From a checkpoint of a small transformer trained on Wikipedia.
Size: 2 heads of 32, MLP 192 GeGLU, vocabulary 2048.
Architecture: learned positions, no biases in attention or MLP.
Training: a variant of SOAP for these matrices, 5873 steps.
Each number is 128 + 24 x the weight over the matrix's rms, rounded and kept within 0 to 255. Layers, rows and columns count from 0. Numbers have three digits each.

# q: layer 2 attention query, 64x64, rms 0.102, rows 56-63, columns 32-63
# k: layer 2 attention key, 64x64, rms 0.0923, rows 56-63, columns 32-63
# v: layer 2 attention value, 64x64, rms 0.0763, rows 32-63, columns 32-63
# o: layer 2 attention output (transposed), 64x64, rms 0.142, rows 32-63, columns 32-63
# gate: layer 2 MLP gate, 192x64, rms 0.112, rows 0-93, columns 32-63
# up: layer 2 MLP up, 192x64, rms 0.107, rows 0-92, columns 32-63
# down: layer 2 MLP down (transposed), 192x64, rms 0.144, rows 0-92, columns 32-63
q56:112122081112115136120165109106130126127150130145122147144127134144111144123132137125097141117136
k56:138142115113127137125124120136102134126121118136121117109131138119149130139134143121155115134121
q57:116139177125123126121117152132116153144125138138120144132143118123134129107120134129125133118115
k57:101153174148145126161113148125151117133135116102142120107131100113136115130140153110139133106119
q58:104111130156137110127104125084132133137137138069123110145116135112126129132117130132170121110111
k58:130129124125152127145132134135136115126142140138149126101139105152127119131126110122097123148106
q59:128132111121155142095123115173142099093143129152135104109144142166137111139152115150081147119124
k59:135113099111145148114120099140095137127118116157116143158125125111135145112128117147135143145150
q60:127157118130138152098101112142123106110123136144114110108125140138130126132135124110103148118148
k60:130135165122160105123103164126102151125139130093113141158104118126154152149138122133154116142124
q61:164094158144111101108130121082119120126097138124100132091109123113142133112101144134114123098144
k61:154171069136139129142116106155138096113124130143161148134139113140123118116157093121097113142152
q62:098174152169116107103113150094132143168127097117108127097125105126169153137161141153151139152129
k62:148119171107148128135127145107153117115133144112119124154147119125149139135104105088133110111101
q63:165132094128139156074123110136126116115139122156127129110133134163138101112116134124093133148153
k63:137138097113132120114141101154111132137117143164103134149125135105107152140145113142137123111146
v32:124173154195106158109120091188116129171160135183129130120108118097106169098114178098107126112192
o32:112123086106177074088144128070156125164105120070114119075125120162152076156141166096137120116127
v33:136096121116139157100121148131132099156104168143088132185086120124141136116159168136098111143115
o33:132171124118106123128104116110109116119149108079093126116170131096112139127115096128127164130141
v34:129078128136143144093097153127179113079101100113147129112123159104100129124108087154084175173139
o34:123193102213127147119121110168124124146134175152141093116144092123088134082139121151135121123129
v35:092144113139093096117126115120161134100131071094136167120106125136119131127151140088112161091132
o35:153135110133169123106095155108132082178115180124138132089120104131140152149112130144155115176138
v36:133113103153130160169139110103144143140170119125126144095111141143136167137126150121112120137133
o36:122126127114145114069085136123112084113095148117132131100142138142169088100101148069131138089110
v37:161149144121130124155106155113147152116120120124113120133109137138117129117140113113149120125138
o37:086122172155095144127161152132120160148130117133149101114152091079148155117120127157162159129104
v38:118101142130129140126153132149102118113126163142122132090124158111111116143098115132125117108095
o38:164108113129111113124089106142129163187123116145151144151152125133140121134160149115093125138171
v39:150139091170119120108104083188094144121090155137087118163118110108126075145162111101144111112141
o39:114090130112145140145156092113166155124143082102183111127134157165125136136113127151131161157130
v40:153140078107117128151130155123119126080149126123118121115144136152171133132131097110116156110093
o40:144114111125171119084135129160130110109114120149172121160155127097130090135103110143124107135151
v41:147133127149134118116129089116151132123131134163155109115118157122127119121156095076133144118149
o41:109154108128142157106132129169142118130147125120129112126115146144145127104137132148172122152135
v42:110115177119168095127118171099115127113138133159109107097162121081165112155126129144111175131112
o42:105108123145064115109125127109121112139101144107149132167147083114112116118085110114127123142135
v43:099127154125127121120146106124086156142183140115127130101164143102155165106119125095113178165124
o43:154151157146151101115100136110158104148085096120151119120068089103112087162085162138128099084106
v44:084166151143102137130110130142127113179150118126115104113166129113147131136119122102136145138175
o44:153094090164178112113149154067140161142116120112172153153099156138112120134155143150104128112114
v45:139079118100112095114111134112116162094105086114139094106094164094132182114097086103145110171118
o45:118159135146125155152126120128127127146117167141150139126141107150108077135141146155110184131130
v46:127090091083127098118153167104137135088121138118116119139146127136130110131100106155157127104104
o46:152135166157103122129125132142101134127110124130149130113137097112126119085087141100106091107126
v47:127103110121184134139109137093168105147172119147127117106117138230098162108117142128124129130130
o47:160123131124095148118126110126126123133095131161116142119144129078155077073154109109175136108143
v48:126113167094111154118145169140132078116147149167096115133112129176169076149183165175097164145106
o48:104165089159125141108100086132137111139122137109121164163096119048103162150077096086139159146144
v49:104131104171093122124119045093144153165143142093137084105140147148113154133084073167151103132084
o49:137104148105148120138126170161139115093156109157083149086109160093192119089144172111125143115174
v50:135161133124087172161104128095154157109136107141129143162161121142115141148151087079091178147090
o50:166104092184165132084081101106118072115119173114125121103106108083161127067091095141158093090154
v51:152140133132153135092124123121124124135130123107127137094151097113104130097111111172133082112116
o51:132121154156085071127139113122122116158164166143116144140120119109119102180129171132136148115118
v52:142159135130097151121142133141133093109112162139111129107138158127131117126125141101118117107118
o52:120110125110179094124118128118149187145203102085169137108097106116128101117130150124103103136125
v53:156102102122135090139122123163148168120077095165139140169128101090150125088098120136152109108148
o53:107149170115139175146161118163116117096154153126120110128122161154130127185153153160140148141099
v54:123124191114125139159154109142088108143137106098108121131077149140093110190136100106119183136139
o54:119132119124141072123079132091160122150142201155139125148130129146132161092153146117126104102122
v55:173115122153113119156179130158115096130123148163126132147151145147124087143127126118138095140123
o55:141115106101127119135112075116137183126107105148122119122129119153119112125132126131177157097135
v56:111125142123107156152085153138162130132162134110137164145142131158086151184126135108134135097103
o56:159145121144156075105130123102103107171120142153071167116158140127126109083117104115104103112172
v57:120127130116098131092134164125138130140116128143122163125130149136142173092142153120122104138155
o57:106157121131194166145120127142138145142150140135092127106084117076130131141138130148144123116091
v58:160120108148131113135090122098135144122083101162114122165156132087169113155137132107110129134096
o58:084171134100126150153112172133090142094137124089140119161108128139127117108127078129176145109114
v59:110106104130084135123110156108157108141156125140095184122105149114137119094160155102146148146146
o59:109161184155154135110082125119148143121126153106114126144105141123106102134113086146173118124126
v60:114143131179090144152123132094155155129113119112142090133117128150066158137098133135136118110085
o60:136146134132126093117120138122105118139139119127078135105125147120192149095160155095129136146154
v61:105148130177126092112127144112134126076124115151106172094131132171174108126160100141112117145137
o61:127079109092155139139102124163140124160125116107153108162109131083092135132108145120130148090114
v62:143081151113152106128128149119120155179134108159111135106137136107161132116128121144127120132111
o62:116154149163099180144137153156137096078098147067146133159106136111105101133150111137105138117105
v63:122133118072141160154138113088118136143141171103103126049107175152104191129143169185122111112098
o63:113143115112158108108109097161087155153116120157126154160137131091185112141069110085093181142122
gate0:162076131120132104166137178132134112160103182158108107170149126159092073083102176100132144117149
up0:134111140138123128102141155135110098159125177128146141143168094127115086134123156120117129108162
down0:111131140145152110170130098131130117106125140107116169102086124137144128177130115100069132152112
gate1:133099088144109135153104154188127155142140118121121159151138087160158115091093147168096167094144
up1:116132136153124135172142110121135134136138096101185149133115077135107167179092092133145124121129
down1:131144120088127132112121122108139105111099149118072089101131173136121101124146145110136087159112
gate2:093137135173115174145115126111114119105122137131161131151116122191124131136117145083090128137151
up2:111161120100125122109137106132142131131153136125178109143094090090138104112143138152143164105133
down2:121106107166127150147088099143126085146108115137126119096134147144117154123106120074104103152094
gate3:139161100154105131087116116191149088176158091136151113115137113155126104145126174118154157101102
up3:145120126135114150170138155139100156149177154117126119133147131077117147117138184129132140131130
down3:105159120141134137086130127104170100115090098120106144105108123164146110157116088156128086110134
gate4:064149130135151108092125126102114144132122145126105146104159104149149133084141166086107110143122
up4:177142149127128102137112136137120102094104126112097128142189122125103140104105124103151120180138
down4:092100067099103130151120128119167146147140106114166128109053155113122119137121147170094131085104
gate5:172107140123126106109107087147157075179155133126148133091128149086122161126123115144123116132150
up5:086106112123144149126134140130103121094145121117106164175107136123127099111130164088139157140137
down5:158144136143111118137102098129141115180144114147139125102141124128114169144130121118091100112105
gate6:141115134100132114146171128125140186148178086147082167133150147084133131145141110129087141139112
up6:126129122104134138111141112191160132149130089180177174152092130106171168125122116117118125101097
down6:153111143130129117141117091125095126104094137081140117114136135167114116128082159144124135087169
gate7:150121122139134189141130158153170137139144104099131158076128131144152127138130142124209147113095
up7:126068079140106139117128133142100155106158126110111150176145127095156151062102099130105114098112
down7:137148115135144119140119156139132133166145152096149157104136136142100082156142133164197149071108
gate8:116100139064121120122097138137122121109144111122148134097105126183120144114117128100114106116145
up8:116149069137099162138133108156125075095092135090152129146132162081125133149139144147150108141130
down8:147114150115163109099126126088123187174159128145094130135107107154124098118120115127128148122140
gate9:137150144139117075106158122110138164119104179125155121110113101103171122137125135160127086151132
up9:163107106158148110122118127150121112112129183107146130181101121109133133167116112116131125153118
down9:130166120118140148152124098128111150115142111064175181166140133143108110122139128109148124127125
gate10:094148133136149104125089135138114097116085084128092141114136094114133174169117119138112108072139
up10:181108118151129151145131159131163148155098120160150119139121122116120071146118111159137113130109
down10:078145152094139092149118104130089131089126120090100119148112100121144172137095125147129115107113
gate11:096146156117125127137141125116098106102135130136130108134123061127131141151140109131111124137102
up11:162124127104140134148106125145121150153128104143106144119140160101132130103078167144167147132137
down11:107135135140123088145151092133107117112136131136128154139127060138136161153135095112105130142124
gate12:077128096125177143121135098151141104107157115086128117106126146120154123132122111120147081150112
up12:191089180168078125127117085142111141134114126154096157130139155135136110119137153154102161106129
down12:113119134090167114089107164123170121109155133113132099147114094120119110110133139164125109139146
gate13:154144138131106101107169133072118125108169155087155103122109115147086180136136102111131160141127
up13:105107087142135142128101152138102169087108105170122130127132116123149093122119164157126082129125
down13:148138168140130140105148138091088123146144123116146111121142117148123123144158118148130152145118
gate14:149141175131129116132156112133148108149145123161138116108107140165143127108140100120157136133119
up14:107161125133135112107166133130124116160153115107147114102117133143148145150131107091152137123113
down14:070124077098124120142122155144124128122131103108127142145154124097120156158104155097115135130148
gate15:137115127148138141090082134092149136152147124120097150152118159096148093106147091119165087172118
up15:089108110130106141117175139152165172129102126131116132095135079094124135144143140144167112160142
down15:110135126145124129107105149162144169136133082125142166177150155097142087123129147097140145132160
gate16:126139132122150149123179158089135136157139129138108088147148082124089112130136119152123134124114
up16:144162099118108154128134121091139105198137093137136148160136122150115087123145155149120138130146
down16:107144106122118115146078078165125126099111155120138158130113162135142121134113161113092126131144
gate17:134101165096127149103125120133110110152131147119122144147112121134086135168096130147136119131133
up17:129128119095131164090147110161086134124128126119168134141104106126083108150103137148109121129143
down17:118157166106154134152113124116148157110137124093120110149127134175134122092130166118112129126139
gate18:127123122174108114183117081089084115105138150105138089142138158116136116110127130125142149113186
up18:165200118187132130156127144128141098122192124132184114133150144122148127150153151141159080110101
down18:156168136159165124163159134189170159141186105134084166081180164127102092114179165126134123119091
gate19:066167116129121117145125114091082126112129149125133158112119142142147145115149138123100148097128
up19:135127148137184135108089119131130153146131141103165105147116101077135106113159101110115126142175
down19:097135153096095133153153131108116138107141141129105119097126139138113168138120148143114126132092
gate20:153129136137151129154134118088132117088162125146112133166126111098119152151149108155148133159161
up20:145113113157127129117134157115131114155100121101109096121122155140154124113127109120107103148057
down20:144113128156161160127139145108117143053158135155143121125114128132117128111124124157137133174128
gate21:123145132087095098118129147118127136088113149140095148135150157147140118149116195140107140157102
up21:137110136112152077122140138182137115153127141144099117156100153153124158156139147135118141124135
down21:130131115150158165111127119126129147143111111107175129121138118090114095098127081113128100091149
gate22:112165102109108105128113147120150125139194132139175134157140148114102123135106090091125115088167
up22:149111099100098092143153148130107099102153159143144083106086140121141137138176155119154138113111
down22:128153156126139154122110090096156151142129117096171163142109142143108097126069116151128130112126
gate23:150133114122129121140180156142155164102099088108154144140099151121135121151099122167123120140127
up23:137106154117112110091092157100141106152113147128131106123114118156149165082137142098146129118151
down23:145121087107097148129168158151119119167145123144147123094114131089112116148132125161130130112120
gate24:104123148124122152073102094084141141112129100108112171169164168144115163145110102123095139121108
up24:144178139131152132160157185078139132125088144149143130114151129106131084127097109139086166168133
down24:102099153142100143083127078114135134115139090129125169139112143134108177153121114136136106112118
gate25:098158121107125121112118098137107088164095132136149163121115155127122135119157093080099154123126
up25:111157149135137127146155121145123130136118168157136158148155108132178133172109139127129137140100
down25:171089093120099141119107118129136135114140095088136111120089131163104119108130123108116106112147
gate26:135074114159121164165119105078107110132129155131106112152130132116088109160119100171158104169098
up26:129064168131115174110109112092194065141123123131135126075118095113113138123152144167124151160117
down26:128139132146111075106174104136205134137140131118120090079126136123127154133095151122118121117169
gate27:139137142152090152142161138144105129138147107128106111097139154116151122182129131157115153084092
up27:148153134113127143114122165158144080152102124115123098088126137053163112168105156149099110125122
down27:102150162135105108116144137145099102111102165183110172131135131085161144166133123126100110147153
gate28:134138117138146149130120079134112115169119091132116125139147168131172111109091121134082130052128
up28:157121158117135122103120168147116113122147145125119056123129097144115158168130121123129145169124
down28:106130137116102166138153071098149128158121148167110158135096155124112092141135133121147113108120
gate29:151102140080129122122105073138126116142095141115099132107110161158115122136089117096141145107080
up29:118131131100133121113079076124117116124164149155132157132094128093097154137109116117125123134125
down29:130156129152145138136165175130134147089152125080095117148130122152147139122171142132131120132132
gate30:140142097089120113131108064131104137136123143117093127182158123101151092144148070104092101117151
up30:104099110147102132123091105090166107105144168120129104126099094141104161090122123095128146120134
down30:131155130132114130145159083129087147156109099132117150106155149112152112175130086167095108118108
gate31:136100137130157122152149144128143110085120126112133153114148137167118194172085106106108140117125
up31:136106143164131120103083058083130122166139104116127191120140118149155136161132141114171123139123
down31:123161106089104133112122164151130126114137126122113097184108128116122099096146130147135128116146
gate32:125129082118138126149163134119129110161157129137134126127117165131129095139154128129122125133105
up32:136106103143124106158140114163085088145129122140089125104109159129150122143166154173135138157119
down32:130153146079133154095102152095149157110113144115162137120120114131129098139097103071124134102134
gate33:109140120193126128085139158131127100122131141095115121140081099092137180141120135162168118057138
up33:146092111110101116127135108135091151142152124112161119142167154108120094112108087127130171145140
down33:137168146145143133110094136158129130138100139086135135127146137084072157134133124087128130089127
gate34:155158127139165092130123130083137119125146119114093109145178170081160133142115169154114134102139
up34:149145113118175123121153166079154126147151081134128113136139161042157157127097123146136136093185
down34:121156155088116141145131121136126138098137131074111101157127159181114152102133109080117147158092
gate35:136133168137138107118120116101142142098138115125107134117132126105138134116135074102157141150126
up35:097130139102141109113094136120128089101133110120086124063167126146136121154109168126163142137115
down35:145103109166121138125118147135137150124118158134140144179106149132134138108121099147043099128135
gate36:123137107098153127128149137149099111160151111124140129126137129162117110157139100112131146113136
up36:106105079130085122103155150110141133112133096161117145150099122208155115100135150133138160129115
down36:142128161114138122159083107131126106147113129104158119128156118081089166145140130104093094159156
gate37:113146156118096143131108073115112153100133157160118152123131164144090065139096118131095145153150
up37:100132132125139149123142114081090112120135146121159157116150175107163108116162112124135135153105
down37:139078127181095108126107185185131097165131114135121114137128090132133128137100109126169134121138
gate38:099123107117075119143110132104139150110129116123102118148150121118125125141094129098083154098135
up38:125132091104092103163125160129135092141153101112152097158080129143128118127103090100102136118128
down38:131160167140194136109149113144113119141105149163144146100151120128117131160157136150162128122144
gate39:162093133147092125148107123142163159094091128158176132144102124129123144077133095143133130132090
up39:089119102177117173134058125119172143071065143132148138155128116091149135103137089143113136121111
down39:107148160087164126127094136093105129128130149064111150182115130154109086132140124122123078124165
gate40:159088172111112153115153132118148161118107167099141086151161105105125161143133133125126137123080
up40:155122132115111145107151127115140142118101150115150120146113098115173091153146153091108151138133
down40:101159087148109126145091091086140126105148104118096187103128120135132159115122145095091103141158
gate41:114153148119132168183141141121112152093117153155116110143116115148125162128153114128101128134085
up41:127154105100132117144173128084099147098133137146150136100127132130128180163130087123100125125111
down41:128107116127130092095093129157154113139138108127145142159132107135163065116123114157132119120157
gate42:106140121107130100099119122142129105154155050168113150110130104105116140123127117135125127147140
up42:132156101138102175141120144113125187168109120152112163117179129115131134103134126125107099142118
down42:123108108123152075125137118137102105099127155116143104139110135126145120150128126169158160147160
gate43:149128126105130146111122117145097116089085121111135116149140142142159143173144135111120164064146
up43:117124152126139149156097120085105102120129166120103136085140088112141114097121124134126112145105
down43:155111129114124125132133116143098131104127101132145108124111172135144148148131159146143161100140
gate44:126162136144118112112120164108097138146069175081141098119121169112186134087164167143076127145141
up44:122116127152122160127119120168176155119155119191108095090128083117100143088092111143142147090079
down44:111169131131095140130106137108096099143098114099147095162108177133174108146142155160078112184125
gate45:105164110140118110110158096115120105112160082097108133128094100120145152099148097144151074102120
up45:096098129169126132124110162112143131101111137138124186113099142131125117144085085142117125166135
down45:142163108103083132129154115150141144131160099116090087153164104116152112095164155107152092120126
gate46:107106119098141150146124133153120127146162113134102134125094172171140147129133143112098155108129
up46:144123115087136108089137114087121121108116143163162115103134133170133143121118117127107127122124
down46:142137140167119119147103143146158129136116146132136094108149123095086130141141129145179106141116
gate47:107154089095074131102128092109154137114155148117148158159109154125156103117124161115111115132118
up47:160162109138095135122088079166107079129122155130148148127085146128118095124107130119120137145133
down47:112144132135149131161145142117125153159139105120097091136169119151129132117157117132125131127137
gate48:161084103061150078097098143091120125134176127143147113147138116074134122141123097146100122097108
up48:106081182114133138133136071138132123084129129152091143149081139125100114112138169153151121185130
down48:150134082122136097099113174094123136160144097095152119134184141116151112147130090150113140080110
gate49:124150123116117142087132134130144128148082143128154109058137165125146122160136126112096151123113
up49:132139096147108133081097132088097068102117157123123101140125110141099118090088150092101127144092
down49:123127142137137095164135111164146147152153116135139168160123149115148132161167092143146139103172
gate50:134137112172151133119067130167155104122121138115117131122126084104126111125159138110132122133111
up50:115138120109104128113148106155164129111137090123121151116111090186139121140120145131126142128108
down50:136123155110141091115176078101087142125134106110123118171145133130114148139095125115126123100128
gate51:106135099151113125089136142118098174129116127101154165123122149127108121140108122087142143104113
up51:153154103115131110133104098124140152101152143141079090175128139127134164130134140129123120110149
down51:135135134111120154150126168130110101140096117130171141119109105095144093103143131136099106151114
gate52:126133146155118095102118138092157102113119126134123142151137108118136125092153120111091160144154
up52:103097164114149145112130114151148140126111175117128150161160136146106175093161150121126155125152
down52:151162126158123121134103148103098097119118085132142120105090118131159080137134085112121105115096
gate53:139123153174135142119155112129109135133153103132122130154143129170112165135136133132136135144174
up53:095143185152114108107132120162148124130060162163126144096157125087137107087106131123127136112150
down53:117106155161151145092163133101118135130174111136122118125139138149113177150136129156122140143094
gate54:131156133149109127119117107131167137148167116147116115128125122141115115129139139117160100132197
up54:119159157153129113078087112158155149091113144102078134108146145138090117140124120123092095165170
down54:099125123122152094138157130127073104124113129122151160151138122108163140111119088105097174117083
gate55:081155104101091125139072138151145148086136144135120085128145154151123130156170129130099165151160
up55:126137107124146129156124106149127128106137153159139111118098130154119101182152154123129160149147
down55:163132146152144125103180143097133086157102106117164146148118130110154158098105122130136113100133
gate56:107128133153153106154088136178140147118139127134119113097158096135155166133139110087157106146163
up56:133113107115175189109137147127144146155103114124133123144089133076115111103135132169150082151135
down56:099142131177136097176102110177114127124115165140109103140146089149156124120114128091154117149138
gate57:139140119133120092114107084135119122119154109149161173163157111134140102133102126117130123123133
up57:104148123159118135133117130196155145163117135106137146158098113115151129137117112180111126154148
down57:134090115095153147116143120107070138076111150080095085135159150134155094130146134114150148137153
gate58:110104144158096155171137126133152107169136075123135161144091134094123143143108138133158149138139
up58:136099132125104117119110115129107152110093142141119101151135140167143120123132150142159101096093
down58:109108153165101145154139119103154092167153082135127134144078126095127142171100127120166133164113
gate59:040111140136106092117136108099110150121114115112094141102090112116093121108129115090087107145106
up59:111125107161067080162130121108128116141127144143107164107146093126108100116180160092120125104108
down59:192138103108160138101094144141130086141096118121158129139158154145176159147098113131165116126131
gate60:131160102083165104144141127110122127098154111120097138092125103110114122109155179108112101136167
up60:123140095072155123108127118176131165170138143126145137144136119129140131124119179111146106147195
down60:103125174151079153155108126101156095133110125116134135141140116138094150140120081151160140128100
gate61:129114127114135112129120079122142127117131128121077131144091151126098204150121123093118147184140
up61:145120111106168100100123119179090115100113091117095151115140122115108199133077118131145135115140
down61:131171124157141181146136181112154154153118110116161094193138076163141075117144100133107094098152
gate62:131126141142154151138128130136201116132148135093097151123141140153122177080157149145101129139133
up62:145137113151185113131122138135188113128138128096148161111146174146160167131160151121075093120129
down62:125128117078101127133116137134104140120114116181152106131120082116136084159137094113145116116120
gate63:122111138165173062110115091119100118072110089106127119134111144136166108121134125109146092136099
up63:141125135150123100116132142120129140109107147145112120106127139082140151133199128077126139148141
down63:123133083094108123150098133164157130149165121135125124097138085136114124123064161127128142158133
gate64:169097148152129065142110115136136144113113117174110144167119102183148117089140148124160115107150
up64:135103084138145099144093107113122125154137109110132072105132092159163120121147168118167082158131
down64:122131169149146120143171076139111100103124125098104136195118147132120152138093147124133138118114
gate65:126131087142106145118120147153105108173115073192074152134096118144134106107142137137141169125168
up65:116104112156134140103120129137106130131122097148118125104094136110176098161122137164133117162142
down65:130120156081153094135127129100132127077139141116149149141150142134112125118123081064120125142115
gate66:152128100100128096123128086103122117138147132123078114141137138087153153160122155105141130135122
up66:101121131103154127092135138133137144119120142150116136117091129088128121125128134072126127130105
down66:109131110152123140143140143137131143113134139112152129126132155160139140088151123154112134130147
gate67:106109104112116146124089135152119097178139135138170148109134182102117117148153099135092091162109
up67:134165109100132117115117145142138110144164130110118195120134173127154161121152127076063088133110
down67:137136126121158122157140122099157138080104125093123097126131091186134158155089133145155142105127
gate68:134183122163123110123118117163128137154137108161143100154110135122123112123148138161135084151132
up68:134168127144133134171152175165107121100125138137112110108111105137124139145136124136136129180173
down68:113190132139124184132095128137169155119137110112146119103095142108122130123118113125109133152132
gate69:120137121103068163135067106147121167107095097096137118120173160126122137112097117137148151145106
up69:114137096138086153128150160113103154110094087110144173132168174117147094165132135122110126091132
down69:090117111122129143161116055073115135127149146075123133151098167131158128102132137128118094128165
gate70:126154107136128120126122157113093159119132130124124093126158113120069111151091099134134191128156
up70:149151129151125110097109148153157150131108122093132084144117134137145091195119110130105149115189
down70:115145120100172155147131102118148140090126121139088128140135103117153145112132161119128099145088
gate71:102145109097153136108105158138103104121116128098136126140139144175134114153112131123138132142089
up71:131091143118124132150150096113148171107106113135137132137114148131187131098116081118130147164138
down71:107148121106116129117103175149101069136146132109130129135154130117083125165145159139135126103114
gate72:126145127147147170122125119086138118145140137145110117117128145145172140172121157137136127113114
up72:145137156112160164094149102111138108205114116124112096139123121114152149144148149113113144131111
down72:157107136129096120112147143156118148089121117144133160140125100099096123092112091120112122126150
gate73:169131108130104100125089142133145133135133128141104130170070113185173111117144121074144162105150
up73:128170123129130121103113146135121077104162145103118117137062114137175150132101147093144128103147
down73:110103142098134142137155116120111111153122095100174148138169124101088088143104135122100124143122
gate74:162095181074156138119110174150128127125128157100139155136174179090084155131149105133168103152135
up74:171156166117137141163126103113133094162115093104117114106136110118201179093129116075145159158113
down74:133101110133096090108119148174096125129144134142126140152136140094099110149173114139115113127136
gate75:107109159107100121130131113153170136134118161159135131127084099102132133115140175137106132117114
up75:162161150128166149119144118165154109139128155109133094105112131111140165105139059131162113127132
down75:128134082124100113131143136121171149159136116145125128142135122100093097137123181177121117105161
gate76:130110105086116103138129117082141137129114091167129160152095130167147135142113101093158152102113
up76:094123155140131133075129141113108149114122135090138094109130103103127143089138146155126142136073
down76:132155117105136142163104149101131141144110104146124144142106124139140119164134132081162162105154
gate77:122121158141074174143104139148115090134076109149132108125122096071090137128145128147117141179155
up77:163119138141154094085114149113166148115171158131113107120130124141129111115166119124156110126111
down77:129106142140073148147114131134166068151129124153108110103090104120107160120174126146140140167147
gate78:129167155107159136086126146111134135117130105091096152137123143162144144111120130114119128135101
up78:119162122121096126123139136101095108126131189155127115146121146093169073116133104160148156097137
down78:139094161125163128120125169137148147140138066094108146123132116156079170118103165112132123149120
gate79:114129137140108119102180054133198157145141090119112133121123127135127126105175130101157133132151
up79:119143144105111081126147111154144142116145127173111120155111160153182164127124176145103143101125
down79:135110122086133174125090180097117078100148113135142127102096147137129127161080090139065122148067
gate80:114132159129133134070119136135102133138129104164157148135120112114121148142109135160161160131141
up80:204098112142145136160111102148131141140130134111099103091114135129143155125147138127100093142149
down80:094137124109122095085149162120116126141126110169103145138128119113116138148118115137168166116100
gate81:126131111111109147122131098146150139141134120150104135132130123151164140155096120087132098120159
up81:132124115157172093138114131097117123137137153137113142122111126156136161113125165158135165138143
down81:129119153112097179128123141131182124119129083138151117145130108118141127183098082096119111113125
gate82:153116107150101127129110145132148112102140109066158131122156135062090161116104143181131107124134
up82:137129092037190092122130082163154143095128162162113162144152086156130145082113161100145119148126
down82:121152115110147134075138107160099154103129144133109193123173063146075133119139159133095104176108
gate83:140126149150097075170131127156140122098146121107133125133108147108109159128103138106079104169124
up83:098145161153106099072119131153143142141143150134132117171132109122143139159124134114103088136133
down83:090161126091156176125146140072123164117092138118136168124149106131139142152150102140147130082133
gate84:155128105115137131115156109110130087116121135150118113102105160073122163083092155123120129144125
up84:157149113089170138094115128100133084091095123130121122106155169157097122119102162104114153118127
down84:109112099122108133150093143137111152142144126132120138165153106177126089181163100138139145099130
gate85:147138157118158119083095139160142059156129141108156143123139095159129150119108100132133120119118
up85:099111165100098079126152154155159137153132104144173138143125105153148141126150129118121141096149
down85:126130091173140168137149105079120152097131125115091117112128174098120114145104149129127112155118
gate86:135108146146102127139111095107144095125118132126185129101146131159116141144152139098093119097130
up86:146137169118147143121153180117094105127116114122142123122127119094126138092109148156143113108120
down86:119093134129108155137132132091154099119133159113153128132141139152123169148166130094106135135133
gate87:119131120073156190131117103109158172105111124112102163172088138133123102089126141112132145138117
up87:149122137116119142108146108127159125121158113154076128116154151165139160118146121080140122115129
down87:106118120155113068120158171151110078140147152134155107083161116113115126175120107163134138125158
gate88:142092136117118148097099144163144112167128120099175139124144123104139106099101082126136073113163
up88:121088143154106117103152115094105121122141159128127122128161108147106095124126112135074096111103
down88:107141147117120176132082136163117116180093119147146178128086118078131175131116103089135161128173
gate89:097131159180141118150096137189161117163105092143122127140145114121112119138113112125154126107133
up89:129148129123145149115080122093126123095116105143132143135153135178100132126152152140109126120137
down89:136097125111118084125186148160119128153138168115146110147117142112130127125111099118144153168149
gate90:124145124107122174118127107104134147126089097104128115172143168104118166146116154104147168137104
up90:117123098148110138106148065106167118158137109104137117178117151128157141153107149134104181118079
down90:115160117133103098147147136153081094143182118145111168099144116143145130123105109100104117118146
gate91:148116133133111135083140144109112091149082099112154144149137139176112135173131132080135126167158
up91:094127084161102157098137118106107132150120097136116129126122126138136094129105106135143082098113
down91:153146194130166131140125151167126118103158137130158112139153147107122134120145112126106180137126
gate92:112119127170140120173135114098142100132114102114152107130071119121168170110164114146118154169127
up92:137089102111112145072081154103200138110146109139159158131158166110157102103146130135063145098109
down92:144117139117132135104155119142109106178133123131098152170148133145073101180096152135134099090124
gate93:097106147131116152124136124057118155166076131125100127120117143156057106148126143131132118126137